Part of a small language model's weights.
Size: width 256, 4 heads of 64, MLP 704 GeGLU, vocabulary 2048, 7.76M parameters.
Architecture: RMSNorm before and after each block, rotary positions.
Training: a variant of SOAP for these matrices, 5653 steps.
Each number is 500 + 25 x the weight over its row's rms, rounded and kept within 0 to 999. Layers, rows and columns count from 0. Numbers have three digits each. The size before them is the row's rms in percent of the matrix's.

# layer 2 MLP up, 704x256, rms 0.295, rows 474-510, columns 0-127
086:510479484547449524502527468494526487501508511523516494537498475508471514513505500546479488558523481505528483481534463510518482524517537457448476540524506497464476514491463474489526498518508468436497497537477499561465485487486488516503456475485515469537533521443482441532500479505499515478467492494491513520484517474512523464514497501491475465487500488486492498508487517543509470491512
111:508503490512487509522533490535501472514495511512514515462525505487504546543465491503495509508516503484499496483515507504536478516504523524519478487502516507490496513521505524452491465472494516537526513475450439486449491533468471500542497520509479456477477532501487508508562521515497542508519542520525515483459509472511481492471527479469457466526456512463490518494476547484504494523530
097:542533524528514509498490543545481561521490520482491483520500497558472514497559484515493475491533490545450508468492515480517531506541495485461476483457507505487455520498504491518529496496551469513525491490527532493487445515530514488533467494484517473467461477490496520500493547479531472498516477524542511460516471464517498500479444477523503474485531516521527502523459510516541469518530
088:510558493509509457460506475526488456497552487506461496483520523504503514503466509485496475461527551493485480506478486510496557543511492509505533490543544507510507514516505513481477514499503489486482503521469481545541476518527507511467498492458489427474463483468468493478490539503497458509503472536502539488521542475543562484479499490558506502469520502487499487505455521533506500444483
108:461520499465548496503511497496483512457490509504534510522488456520490524524494527477522494520482493502494532486502515497512499470514510531503560485502531535479494525541531514501456444508476487513484541460511516509484526487501453484538473536511495537510495486517470538500526553526502524502526496541508485534524466481516515519497459505479531496471503507526517500471491543511517493484459
098:528474536498465500507487497538510507493529515495444481485498500480496519461505536494499519448535445488479506481467524496523546493501431517500527456502485501512540514527503517547519525501478527511500508469491498498513526444530420488518517554487488514505482502517501460486485456481506522503508478486458489493531511482470517504498500559472478508488480484511522531463479502556510477512533
103:488497498487454520527518523507485512505490500498538511466554511495495505503526505542543486493497553496526445471482492516445471493477479496502504503470509509490491514519518551471480497523523510447549501471496505546497508502489488456491489480486508502522473495483503451481492472450526488491483515488516504473467534438525500525498493496511477518535483466473513459530494495499489507478524
108:505476519486473485527497525471517512519515478504494509492531465471492471510479479513469515505503525519508534480501506477492510502476482513467507511427487495467511513497492461472467523513483472496497523512508508502497473490436481469489516488519528488522499525486523515471517515498515511516522499517493497483528516486552503510526496492510535476493508502464498479491504549493472466450545
101:501490466549444465477520500532474502509519505532483511481523493463486473480489493548496533511510500472516471488515500487493488501492479491491483490525527472486534536515569448489557539511484499489488494524491513514481519490478472504498512549496470522503516493541514474475499487494544462542488533492493480494494569509463514508501539525480506502532446511497505504519512524498476528492496
091:516496475527528469487539515451460509458486512481463499470489503484490518464463430489498517486515543515508491497485471521486499461466493505463435515479462491507476496553554490467484520456499559497508516466488471485498500518487491511562473512483503533523529471524510503462486509479498517526465481506532517505466514470475497498495502478501447502470492535566518444508485492510527483486500
093:504512498482473523551516561505485494502537548497468529481496502529533488522516534496502493562476478481498491526529512497505482524487534484536534471527489498478541528490528518493509446554499517505504483480517511519475477490512497519515516492458521492478498490488491492491494513611538507495495431528526485481484503488496494488513567515542523513465469501517520505495510486486503516529454
090:515482520459492519466506456483471508492498515534462502493522517436461485476564493485465493500547460541492514486461496518496511447484502530531493557485539470535471481523471533478470506474487492549523531468507492511476514526521545509544493504455552483487543482493505503508489520495506490540509491469486460527498515465514507515521513514489482501509490509510508555475493470525510433459445
096:522461501499462522518487494502490506440535474493540529489479515491439459515467488498462513498500473559484520541489449470507505497463544475474534525527530507483520500546489507501523501495520527495485488500484491526492489517508478487507486480532471460523527443491505509535549487487514493513483471504485520502519518511497476489499522500531494454468541492516469494477475519523489456467502
095:506482477479490515498489508488513509518506466486535499503474490494497469518528480533516450524504492514466500513519526495484490499514486566475474490493499454497467548526468478488511481518543502537472507468490505510494527471525468505527490508520524476481516500491485481486508514445562461492512506531511507486503514473490503479506444479507459496523501497506505497486554537497486493484534
105:480487514484474489517505464493522498490476475543462510491546454497522521522460468497489518473475504484484501502473526518485459467489541446464489497530498501498483504504526536512485486516540513501454521546468529472532536496474460486519497491511464531494542539506509509490488527460513514553480537477520515472493471519504481520476499525468471513489523532538513533509530471527523510511523
100:481538516472547520544466486491487508519541498485514526483495517485490489534540499486477496525470484492511484502493516502495504533492495488510476505493487527504464479492531491531555497547535519511478460506510498495503470450542519482500486465477464477540463505523491523525535532482508533476511521457489503475524502456504521519485455456560464499507476503481507485514527519506522485518487
108:500470500520521498509508524477512487474486448551508509503538463514496495489472487500477473524513494503544515530500483516513484524470528522482466532477470484501534494519533498529485483517501478530469517489496485487488502456482505494473483498514513511471507468488494497482510534551540483509531501483486485540481528496515526522519491518489504474514533478505509533457489497483474490483484
090:499508516511502500532530540501528413483518539524509460515520506513503498531556498540538475496453488488540534506532504489493476527504544478502484475437449517502557492470525535516548496527501464467522527497477470544539471510488505464483501513467468482513535527509477482505489471501486479523485459481503428490500491506509499522451478507468511536522505540498480487535518482463474445474486
092:497489451530491452467469488533487432466524471496521569455503505517522470509510490533528510472542512439508548527499472479493482519468504478522479491492533463440478467487498511491463500492491448503540568494481494523501488466483498467529493499512514530478526473526505483510555557515493482493492484504470492486446449481493518506502491529476477484471476510497524513489470513530487491501541
094:497526501482482475496513488507516489531521486485483543498510524484445526471473475529505476488501489514552485503511488512526522528547473436474474461479475508512507540424512495501512482519520508510475484486492577461521528519486473492501489481534539555500525506474542452562499488518500514510483541485463462460512501438475498519504494572478524479483504515516458476494497548485536477504500
102:533491562498498516453534468496490488461503543510509486488491437473528485515492525496463554472479459495493491466505497424531481464496493516537527544483498479515538479512518502495526467513512480504546523491501504477504469540477464535465486490508496518484494499459515478476456492516451501485481521520510504501453495487503486507458485519503481464506502476527503479538543527498492495512525
099:526507489507527479495503529495488516473486494501523490485505525497507498496464507486462464510528478513529433494561472475474468534515489460485484478524526514502485443533530516544523510566493452506515546460545500458513516514501517527459537504562499510437486498477489491497498519531500511554515497545462558480499518497516487494495482500496484500513546520504466505482471492503500529513480
096:522556507483478507548514471443511527509492474515509503500493509526478534534474495511446516489533531489478491511467515483495496539511513484493481488503465524522503519491505537493506537517494568533509478575528487538505495462516507519483476509561489510498518516518529507485459519490474505503488480530475515504474506477490496495510523534481495491452491488528488461553512499525485455513495
096:499498513474483487476511524490484456503520530476520508516504507468461484527487472489466508523506522516456521511459538500514531502518506503532479473481465511482490508536472459481510519438459500519510478508547522489521487517494570480504488461520476523457503475495511467545499487481462516522506505502510502545479542516506497495506540475551488490494527520477515495517505540482544528506507
092:499464448497493552511510480503476469505516524554552534475512506511510494501497468500501488505514467480490518507505518478503552516454493502523476517509493511518512539511478528494501546478503476539544487512494505462508524510492488504491483509496551523473513506521524501533487459500465496489503538487492525484533517500452483521542534538498478490513507496453504494506513474457546464503481
104:487465499526450483509523472486523455496514489434484471496515502505535485536519485502502491474465508495510470490514492520551524528504524490495503479490495515523496492539506502527480509516486502558481476476477508498487480475515446547472466519521516499494495498475507477495540503448502494548514498528537490528503487504522487489466468502496473533497494487487523525454467511512536498492491
089:486487514495494495516519507531515542474519509518495548480510516499464549537509509479505523548528523466515482487549497498499496475514438529551453506525458540467531501467504502506461470519502470422498505519495508524474482531458537517507519507542515514493476492478484503487490503477524519478472535485515467510514483451527498440506465532480503537487489535506471504547515533500515500521511
104:506513438510461486469546523482486505488512508476538479497492474542458501480520505503506503525512474490443491493514515515470503514458535460470493533512506487513514501468507489502522470500495464431489506476511509475482547501480474445475501533543546475486496472515484510510507478523516514518508489517533499506500505539523517496482486480486512509500488507450501468495524545479537529436534
100:449520504517506494556498446484493478460535513455507487514537508485508540438493515495512531511518505491475538523478518485562463523512480466515503506504501524493492531516497492512502496522495490480493522489501522489494480496510530522470543506480503510509509472499483503474479498492528501512502478492512457499514473492501488503523498514485503499465506522515546488513488465534527522518490
085:468561493471575498482495522511517431522493509498526492518507454462527502491476487506476508450515464507467512511503476516550526503470450462480494520527488505477502481481470533508549499488526470499461489494574505496510513478550486491503477459477504500534540500465479454473490488543488500507504513488500488493481511488523511487499477533515484549489473502468492521489511485529519457535502
106:474536532509516503515478443507510490484501516528547530513432518517484520502540480512491534483483438490476497482529507496508469505501479452488553499476483491472532493538509524498553492565538512451526507489486541472496492494507551499516500484468551488483480490530515515516450547478467497509489503510510553489519514508545509495477558489493487502459511498467469504518467485517500492463486
095:537457504492499519468549483503491538477470478505470476519477499547510499460492493519491489458498504524502519496528487484502497473459492505540486476462485507447562497467503451447464519468495491509531529493517475479514525478505531493510461479525529542462504499506477511466469530486484544512557491508485512484497526514482500474503515525496490512533475478517541488513534463510493505500484
087:501456505513508425513434502483530484509454537534509522517521478493474536493474460534528497502471510517542476507518449513469494547516533445496532479480494476506499506503494523488535521503471470471495460509498526535524569478520503552518492532509508482460483492519519481529480474525506525488498526479491484521463472481514515484492522482522508527485518518533554494473552492459503522475508
104:468496547488492478436473417531544457553504509514503515492522504490498519469449483506524521472532507528463504500530495481490466497487492497517462469515540524466489466468505501492521496505487474521489498497504497537529494472523479439521484498492540494510525549511491475476504512478520456496507482497503481491461491557485469503550526455533518513494512457519503524490488480441492502471496
105:532525515504506503520489498454460450463465519492511503508532508509507522468491479529460495478487534508444477507517472537500513527493467486453516521500500502539529503471492523478465515535501502545528481506506467537524477489459473530479536491525480502510523518474490487479517492476523451472514478496393519513493546467498489497472528453452490508521539503478496473505528476467474558520525
106:498419520545473504511452493519518468523524476481513501519537491482494463476468529453541506515503526469501530501513453525538487516476480494536513476485473526512467490515495444478520495520526529505500563462487499512474504492523504510475525522508499492524482515524491526480458471521539511498501516524510501491504492515523487519515494517538470496530461517520532546514495503503513508488503
108:472475464515519509489482482492467459461522489510536514475476499485516493548528502536500460466505508514510502484540510521487496511498536526536495487464476514496435517490470490472502469510523458481501536473518486482504473505503511511527497516534488489449434521499500515462464496507529469464446494483493473488560504510497493484468491533547479505487482523503504477545555493439514516518504
# layer 2 MLP down (transposed), 704x256, rms 0.264, rows 474-509, columns 0-127
093:487498498491475543519527537485491527531519470471508460501505549471486492541480461494496493538512501461495504462557536497479474462457502482509465509524495474505510445508498483542469457533546470462477475517495486469462526486493465496510480510514511490489500515519544519504480495491501543475517487473513503517531504540531489533487527526532490494532525489498514496543477492518506517517480
102:460495475493515485543476482488508514460503473482458522552491507495488499440548498522525519473477493514532469490493463517503507468480504500472443509465499473494539505486499511533518519482494521485494488516526541529522513488502526464499478477479512506508487460507506474502485528492527508528474546462444501517554501536527527559526467482540512475492527495452504467525455455502481475458472
102:497496476496506506496448494513495537498454510489493483499501488473566475494532525496468500569456490499473522495485469464489452489474494492530520496485542511481453519491496493478508472471467546483572540500414503490477513528511496524486530511500532510504520484499473470502509508506480478550511492522521470549479483511494485495457508500461511510498470537519507489476486491507500510511501
102:519529490470467484536524490498483535469503511463504483506521545540522509482537517458539501514523495524466468467473516475529476527495463540494512451488500501501506532474515514519469442496473511504512525487528471516497504535481509508489487501492511541478506527475512482507478505507526465484462561472485527540462488471491468456520514528576484487472496492482543503487510489489485510514518
101:526495476531513540492513489515451480486487493497487472513483514514461484507514451500494523525500478451477526512516508488506470469508510484494486490453497484501443517510497485484564509488530496494522496513527477476457449505469539496469466460505510487485510478516484472501468508465524454486513529553496463531517497514507513481502474471540487462540475537507474474472500499553459462511530
095:452510516474508491501474499468494511504484536493512520490507497458474504495514481493479483528484545540527509514462478472487480476469512559507492489476478464475479455459507521519486508481453471487474501543487528491461486503454461514479509439506491499462504500542485511492536504514532492522476526510497554505515467495519488464468541488454505503542482438519461523516494491488487524485487
104:512536477453501528526524530533494490503536520501496507490487506510494475510466484515465515523543482485524541474520490448487481491532534508480501493518487515507535535478510485543490521572540521468484485506507494466491508473472500534507499488548461506462465470510549507518513517499507508501519509531496470485512506520486490499547501518481503523504491502484539514510518487470522518493539
107:505513543549511534473466529520486519476448545508465504505553544501478519490538534505518493490533474522515511564501474533556525498511503445466515514540487491511502486514507513474514505481533508499548468523494523492501504511501495500533495515508448485539494476483490468535521507523482498449484531483507523475532517540440473510468497471525484465523519490548499518472483502492511497542470
108:508497481521478468544505500515473535517548506479509526534484510505494515525479528457509467480493445493502532487486543510534475521529508480466518515493505525486482481464472494479492479534461474501574503527483488456467499483509496526460529490517498483507522469464507481525519451488496504477507529507488538533506494511502523490513533550492531514477496511502535535505533500527520489468499
094:464481527524495443499540486486523486528545495543481511497481512506569470504499477491537509493536465534501514499537514454494530514495493536519544504486508540503493483514484522518496524504536497496482509511477512482520513468546469473510467533508508529458461485484505495507545444530487497547524521517495532485494463499527525513486519472478500532522485481562464546510498488528492529497480
097:488502489510490526484477494474509499505528490477498458451460516511481442556489485517509520453515500443481488474503468474490507466505553511501498508489532510498500491496518486509536492479455476481466484485509460519474515499489493483499501485494475501541462507499451433457450478463483533526478539451479513508469490541516521507519437513521511514481515518511511487511506489538492535444542
105:484504485496520524468543540487481507491507482539528486476537477518510496511499514546512494464522502502525502522501494511451509505502466517473486491509466538517479548504534501517476507474472494551428499497509534551490517503453491467452462465497526501496526488486484499498459529517498505454513496524486534449511479482515529499465499476514496549485494528505468485518519503527501482469503
100:494450509516534549526503514462488543486466487492498506505455497506485501474531459532476501496535505514504458490517485478452517518498469537516516483488514501465524519553556498522468500510494437539483504490493528494507509516513493483482532473474495478501513517505502496469499485521490533495501516514529483495542501462542520499479542535494497525530456486500534516538475503450485520485518
101:530478522493463497525479502460497477475469482470518482511538521520501532468475516501490548478458529523563527505517535495478539495469485480550548537511512514493488480494493523496492464508514503479458539482518535515521456522492474491532507518494507528502577496455522499525491494504486538556502484498491452532499538496502463510465504492530492445470488487525489524531489508489453495495519
095:488507534516500479478535499502497496470477509477501527502492514457463493524520544497486532484512551481487470495476458539472505492489497454552537524471466530530510452473482503509521544477500476518485539496501478490495525524532549507510483556524499443469498496482513480506495455503467507516521445495470526555515526495490500485551517469502538553471494516495511516527544502564487492479527
107:551494507441500485500458529529497504514502540511509524489504507466520429498512482561492510483516545494512505482489474488493520503531479489439509474466487489442500455516467537532546504489510478510537509489501500509519494506513484502523488484452499520470489460473499513485516516510486571469474496484523525503500531514490523474512472477524458505480523493532500518518527473479524523503490
100:518545501539457515534501463466499480538513502490532487538456487528511565515507512524492494498522522496510504488450494496532485456532509502480483468499545511515508474537516506454488464495506444502504510468512547496487523542523490493513484517469518496452508488514519490507466512496490493523488534530564530444553481498481475495513542501515526513468485458498534503523513493507511449508497
100:489480529477486439493509521539517480488499525519503519489461531484500451466491536507476481458527546492469522452452498547486509479500460499514485484505470510523463508557472525484533483509510515490518466507519538500506531560540519499498498498511513476500509462500535530522515491462451469499556499484521558543462520498519499483505471521510501503509514523476484475488527542516488508512468
100:525516538509453513529520493507497516506501478512508489496443507494546532525470502511518435502473502525493450464504452520472494511491503505489509508460533531509556505488489531486532501525517508465475484523532503473501525536520505520527497486488491448521512479508484503499461519509473498536522513476552495472534487528497505488509545524509526499489523463513506504476492504530502459475487
103:470514537481489462515495489500452504458492530493518511521527530510502519516498502493542526566501516446466504448538468502485500454486523532554497466476502484491490468543501526509483472491508459503498475494498454521529496490555498482465456491468521488461488473500507488503485507479499510478486425495448497480506496531517492481490455498508521515486473513533511483469505517527486489496492
106:523468453483503515540500542491481521501470493494455498509502506520488532511535443529514492473471525478487497514454489526492443524496480525456519518474517448477547491470504497538489474517506494499488483522498487520488535510460510509501503509482519473519476496485501506498499495495519466531487523515491487498506486531510491463502506471440490491500521481469496473506488472515500518517480
096:496492507436514457537507542518494559493465511450462502475501517474498507468552478548517496498519553507513527504474566533436483512499492518511509479505512479499513482475539530484507509460447505485527434492529522481505509506505523476495533511464539480535516521511493505522502521489453510440481508457515475505508508522539473483544456547508505540497495531469507513511542532477478493518498
104:483464521523509472408507505488470541475478532465484494521479487503503514488500526525495486511498506493532495507442457539464524461440493489487492498505535458516509499503476435509482526483507459519459513527488508453516515493445486498473498523505452496483498487522512530516516469540471487537530508502521486489515497481507520494494481492476566513487516453524496496502476537497536469511521
105:555525511467469545527508500524518490508496488479512488542509531510466510467581499554508490491481552495490510509513456534471450521530505553485508541481509493560502503467513498519498547498516509455503494520473492507471491479486522507480506491522528480501503511515516502485473463477500518529475526433536482508508516502454490492489469520460498547500503492461544494491497542501468508509484
099:502519521513476480469509468444517497506509516443480518493498484488526479534491519534466506531463514500459533492471466503460494456514486506493493470471541484494536519506494511487541531473459527494507576508497530489493481509523554471457539499500498507481502485523498522508473479445513511513480514481497501490521519477482514473452539498484530493464536516512496462465458521525476515507463
100:480530503481494495494480473504492532526487534489533544479459536524488507498476524487468536509490539531488500476509494491495489459474477463511474509483489514473496479481508534464516471463515491475493537467476510469480465498498482542514495511472519512479483491479495531524506511505475465490507520484494514533496496447501485458503559491461518448536502466497480530526491465520467518490538
095:466512524486524498482499508457505507506494516455482478522469506523504518448529462521557508514498470516528502518483474495481472522511484469481513518531503515496481476499545466488508544449566516514478459485517523517505482519457464509474499557569502523464496497442486509481502477456530514482496487537531535494465506518504525475492498495512471542520525543491523513482520495512499495498535
098:517518521535499498511493507494493472496493492483518553483472456525500486500550488498480477464485491508494482534440531543482498504490516483531520507524496527524446464495507518490534496503452530479498518549510492489507492564521517548499533526486514496563505509498539495501512491504476509513536551519489494502470487516469457486493510526536534521464501509516470496511526491495541477524470
106:545455490524538497496511492505497496466478433516525449515455520503532495503518494521510501507514482484486485467448513509509504486461524505491453499533482487561482460511505495510484527478507526556502441491503535481541479516473488494486461488511504484473482532529524520522485504474532492470511468505519492515522540482504556534502492503519506486559506492500525496482469510495514519495476
099:502467527523477550489512526515513504500495513515557531475546500558468490472479502492493473507532481494519540468533513490473508479483481508526487481526497515520429510543479465493495504536527508437508495477458510524504492516481515518468486481497468505501509526533509532538500487482482516522500524439513475511535438508514518488503504527496522513523539516471536492497501504483513500502512
101:488432514496471508511492516474496456516476538539472452508529500508513571450499467499495466511460519490498489490472513495463493454498488536484476472577495483498514512453497507467521508477517526496550543499524506490509522554484500499532537476504513486516525526485521495515535477507518504561488487526506512513518488492507502502471491511471492490505492493495478456504508556540477474537524
102:488494518505549483527521482471492505501478478512530491494473553486530518544515482534488500541515524485515468514512483559505501524523435545482518521475468461517536473469502494503496491540508534476495514475471504555532508527455578473501488508551555466501483472486520482505502487481456523459513501488498496511475566493515523478533496448503459505485494480506487479456483541524501500493465
093:477529490537496548489501515487495494512503532484520499473457471503475484483486494520475501513482522520446505492479478457487497502495484533524459480516524483534509461478544528509554506508525456512490500494518519471538488495493510463495488516499523502485533577548502552469489522495548523510503478504490534520519484510503499567509489490501484484514524471501504499491438502492506443509497
102:497508443478528530511508512547507472473496501482472531522497476477519501464463476537459483491540490488471457455483508507484529464503488505480505514485498526457543533510511501478499511510518513527505508482524500459493483515506480486511500503507485504507469513468513526541540547513487503463519505452506498472507469454503476508490437476486468511488523477512504423472506492511510551481473
106:469535499520504559469528507519513540510525501481483502550551475449498504522478506491474532519488530461495504482511531502477526430514485517483500518499500482457496483460507518472485505455503531463492502532511530477453476499488469461495511458481474473453471526499488537505500501497533495496463517489535452496518527482463499511504476512475550493536479528484461535487514509530515495554517
103:478539454491507500474510523456498527500440465502473507461492500473490477499506504490512440527498477527466513495475513509442511539543500536451497531508538473516502510531543501501509495462491485482496513526509508464482526529488491489502496498491473514502505495517478524505492524531483487512468484469497503497525455518495458514531514511476504534546515500503462487477497500528493501504484
# layer 2 MLP gate, 704x256, rms 0.289, rows 475-510, columns 0-127
114:494518494496503445566487513537506491514517473499496493543499487481455494486496497483528503489440495520504484504519501489444501449497452486485474523493468501502534519480517487521532507519523521488474524518549552522522512513520521509490515464495513558508506478520496495479474515506498483541520525459467502496516530537477529521493426522504507480475522555490498502451531482547432491481458
097:517499491567519517511500477465512487554510474542459511502487543495558508516479549491523441457486484455507537490499506498522509484492483526515499527482493462535418496473513537488468507460484517518507510452533463468552512489483487487526505493513513466496491503500505497536495543519471501487563504530452488501496497456503474478471481500477507518493555531518499474471473483482497465489500
096:503548498522501470450502464515494455536555469532471517483530499474479499527482503488491505468523544485478474467501527544461528505525515516510522507540513480516527507503500511475491504496485487470474497518482517525529481510493523503442544528471498438492446483474459489454531528499485458491498503531525556492529524487526521488486478498544536488496499512478479535503453482498505489452489
106:479474532494454518524511488537457481508465497496476513486501515481506512509516509511508500479461485453502532548480478486479485509494507471575535511511483528486517521493509513504528489503529538492476498472491472530544521532445536538513489541511521443514535494508483464501519519523537495478468486466496492508463491507508493473480512503559541501478464484485485504501512491507513551489439
102:513528525490491548525474491529512513519520498463492478447511521500482485471506538493462522457515493492452508479501498487526521465533522502514477469505552488478475517466482543425482522458483493479467523474496494500497488500497507491492535487478467505485497531498522511444472494488475516508499489518494456522473530501491506518477483525502524525572457489457513508505486508499439475545517
101:486516501522509539542504509509458522522490506575514484508486496511488523471479500541519504497524512491488475502439486479462501530504485479493509527524466494478515506485546532501466509484516497503523492525504503546508450463477494496486525491534529492504474488502543440501506515507432527496490491494495497500464512479545539513528501515460568535468475462514496476491470489527486503476510
096:465514484452536491491529505429540510498502446579495515493515497462511480540532514436514527474508514489491499470513478471541497449530528517503504506441514532453528513511440522527487486477525477521491495504524536532496476531468479516514535508497495497493512508482483542463535492518533554512492487504471501504500491537495488490492531500491511480510515511481478522538491482526530496490533
099:500486468525512481488497486429464464475493493494485466488461435494526501503480453500453460557484513503505527499480486532516477451494466537498481544492498502448518500509489523534513507535523538484424483524510487563447499453500489512524557561469488492524502473499511558504520449525447508486472522517502502504520532487480501505517493485459442490486501513507465496525507498502498524514496
094:551502515497495492487488512499529488506506498478506473493502541522519513527535509555529479498492474523538530532483540475475517530454524508524504499477552504509504509480445494487500499508516495484484468532480498511498461523518491497480502497494494470498475551502453497488491527516516466508487514534509495453502474520506514494501532523489503466512474452504452480519513495467471498502516
090:538511481464511551526522495491443490545558511467476507522540549502479491528533490503508450551486498522494507509538486489536526498473536507520509468520503501486528500536518528476514508515505517485464481464526516498493514508448465540471532521444509502508544550505504486434492518520511508498483497480479489531522520477497479504522519521487491521487466491535511507560505493508503491501480
092:499502533497517467460516515524443522530512484498462536488509482474517528527490552493495464498495489508564486511508522491504511481497505512495497525524543464473485505484449490501458520490484449534495495528475463499505511522503529510484496497510504480494480491474517509467524499470499538549518487528535478520526451536482474508480492501482488537514510511534456532508480480507470519537537
102:499531506491497452473519518497496493476516508461508514511509497466524484510511502466501486497545496472560462484486530530505531515534499502465500537476497541529468541477510465491494466505471524532497508464514497559486493510515500486509544498499506507506472510479518507566466509484521552484495484522467458520479490509499496472518527499513524518503534495495526527505480524505512580533515
093:486533486530502523473448551426454497505522491499494451504517560524506498494539471496450487565491521515520516462490444517558494523491522523556487510514485517483494485490485483499514525469488497466497485510503469510479525480500460537558528466500539520533493490477545445502514467502488496526519496481505499511492520490476509503494486552479516475485460470521521516508502542461493472478495
107:521502460500483471485508552512485499498525506545563496546525500525534496500520494502502471458511489458505479496520518476477528518517464515493490544521481468452517516472466513536466515496499480522507488495494458518490496484501502498571553490486498483463474502537520504533466495511471520472501498539482534455526488506509504457490490498497505524504492463492557451481493511471547499493461
097:482519444474511534494489519474495500518448478533492474477514492542504480513472511491514467513497441517532500467485464485539484501465541475444505481508511524520526506480496476515488483518535476462496530534516540525505499484470465458472472484516477531494516470496508525502457498505461467520519481493458477502472473491511474496483471482496508443492493491570507548506524472471512475502503
113:584515478523497507484521520530485543493466500482504485506517537482514504533522518504497506504483459469496545458488510467497519502515526472480532536464537536490497483530501560517520538506481498483535534564499452529500502541498517479524481515515504520520505500515506483498488494459468537520454507535520490501460465501486474515453495504532483516514491491472468538518519508491509516526538
100:513517566499503517519524524512509445496494512518514479524532511506499537517515495518523466499455479509520503501521478486492475512498539484457465492437482508514550485478535498517554501512499447498542514472482433513530468489495529461505506537466448486523495535515464475473485492520503468498464465452485441477520507510513514500484487522473465528514533520480475482520551470457488457502513
087:505547496520499478457486492493515514527505435494524578516556493507489476508497519496480520478520492490490508584471471466502495481493528518466484495482489506502487449511496499497508491487484491487480531488491497500492457462528502553517501535490488511483508492486541503488502551521481505508461502521471477518478458466520486519527493493465482524526479504504476438501464502505509569504515
094:503494469474479473484497534468515491521494454547488496515490478497458506485551556497464537497527524499499512480500510530532494451526527509487464512511472529484510514494553495480518502510523493489518486514473504533474475479545491541475484534534510502511504460530511455483493490485467514483451482480501483475492513507481492493515499542523547507509492497499463480485486504472500508499533
096:502497534566506512506501485508506468485487489486505449504477498475527515505507487499494497505495471459494475464497452523477469499562533459451524474487536478541425525508475503505480508518517450484502501492463524483438520508471451482528552514539516484505453490488476505475514491506512515510516469462508480499500497498517484499502480470490525528509532475479459518488462484488540478539470
098:489467489487491484519488481480503535465487529484505529496505497519450495487527477490490520499493511529480498552470504515513486502480465485515526496483501490511525552492496504464522489491482559509490526495504550513472502463474541476491454519474510504553513523524514520489506496498439541490506508462487518491569514562527500502483481530537491521471471481492516514488522537493462501474472
099:512490486522488525541509481503480490467519488464466481482468562529458521457460477487497483494518490520498532463521529535504496440512506452481482501486522492490524516518465531489481523515469513507461499501498501524490493473515461431473485489527508461478506473459484519489502465534437489487509529488467482525503466497495464506477524512491527467494494501564530510488517515481507513511492
098:535552442477466547518445488494518530494497458508464495536474485487477494499521519541531519495488517546450439544483511457498517511504522497530496453511517493505485529487519492465492472509496497508510535524462486538535528483437506504457498496549506490474473482511502515521518500492467465533453559524527514506481475497517477492549505504521471521518483492513536454506493481486500503440503
089:505547533517502463497511473510481502513487463478478534512464496521489488473518555488524457451498507512496496469508473511462451460538484498498528441478481447486518465532536489478504486475473478539524506507512546468519511499513495521527501499492481487513508463483500511471516500502532520490490468489509451468495488493535533500491467485470443524504480506516504533486513485446450540523531
101:485495466479499502489471468542513492511469469465537490486521540514505456481544487517535537532477512514479467494523487529519501499474489482502539553536496512517528491506536501504514461505523436494452508514490525498495501488488486544531489533524512494501486486493471518461521497472481494528501525484460487504445523500501496466506511535496516481520475518545534506531510536544498519539474
088:490527512511551519518470449502533491506520528502553497447490486496506526463538506519473492463522499501486474508506466509524474551493497526463505519472468501485499458453510545536503489511522503484527507501483459487544524495462487473512510476512496502510489477479447483513545469507506462467477499491514500467535505459498534473459430485488512493516482516527419478544510509456491506514454
105:517498520452506503538493522483510477438486498501499466503519484536543489502500483526519486494508498518513459478497508465457471558502476494471530508494516509499510513488534485493505449496510483463533488514505501510468453505480512447513489493515535496483499494486526533502509504521484487489529496476465538468501506494503509498545499488555504507523473546464520482536505509509524473503471
091:478503499491468512499489504510495514494519512474534529478488462521514542508498487485464520489505519472535519518507460545499509550499515480516492532520538508489495486503478505550473449440505489509533519513468516520510516520457491497523522504501512514476533476528504482489503487505436528528497488486512507514519470500536523503487506520469488516479495506484511557525478478569541488497482
087:485524496463542504491507491536500493510538500444499454503535470482509513488463499497491508424499495493478498505487481510525501499457543481425494496485477529482488509512453503507504486484483453505503497511516487477489520452515514478504482521452529493514521489493515460473458508562484516479498521512500529487477528512490491489492526534493506504459514486488463500485542498535504474501472
099:489555478495496484467499512527500545457526483536521495482496538550502521535487522499475539530522496501575543506481462478511490534488536494554514551502485508488499485493472485459514531465465518490528507511489525500507512490541490496473472469519472478533482493498471513523490528537521538512529497501545522538454480513491569569529477508525484468491494494507479475490490523491495499470479
108:484494483520523523533469548465513473481515454473509475510534486494485506536514561520485510465494516470520486442472500496496528504473513481510491495542468469452487534518447447489483535502488487518520508531483539494482500526504485505465470536483467490475457511518505482492487496503513477458480446488497479504474456478518465484475556447506527477491511533450523527497520493503542480490507
088:519462560512506510496439473466492451558491514508504489501526534506525545526468472502530512491464520537521464477507531491506491490493493477497524543458493507509503516513470502526539496517478469469464478481548508506505586495519497512511485493504466480475493506500521439478498492497476500470481506492530442498498501475499519487480512500492504518484476547497522503499528510467480530475526
114:500522575514458497487478505446530539523492499483513524468542530488528512516538498464530539508467483516523532574510507510510490522497497439510490490523488464470491462481514548494491478506455503487497486450457486511486497492492539501505454456533510505495523544495477513455511486524414512473464495498457501492511481522495482489535514518496470498514479478530465509524524509498482501533517
100:490435493488495555478461448463510513502527509502480511511548481435476492509497527480501482538461503513468472493477516509492530482476478517477485532476507492483536444467508464527478513546505548496550511503545516542448485498505535517495465511476513485506465518501504483506532486513499507526489505469513496504498515508481464522511544501508512525496460455498515511457517530463560492480539
104:504553488444493520496589491468483521485504530496535500463455502507477497530511494506473499502507477507473502499507524513499503506537491522471491529524503467491513528502482536501446470481508492480502472510504481496505509499461485519537473458542528537497522491464520507541516560480462481514487454451465491531508496500504527478483481518450507496502506501506475450480507513491483498523490
108:485514519469533493483535492490471497481515517506540502457552486506532483527519498537491499469488495508535527495520495485489490474520537509538485515490495504530463538525490494469501526527510472521510489490504472495467461503536493501502503520514516499465453512491482458473464509520491475462484531529510491491555556515530470462488516485526469522502489517472537524540557480490540517518483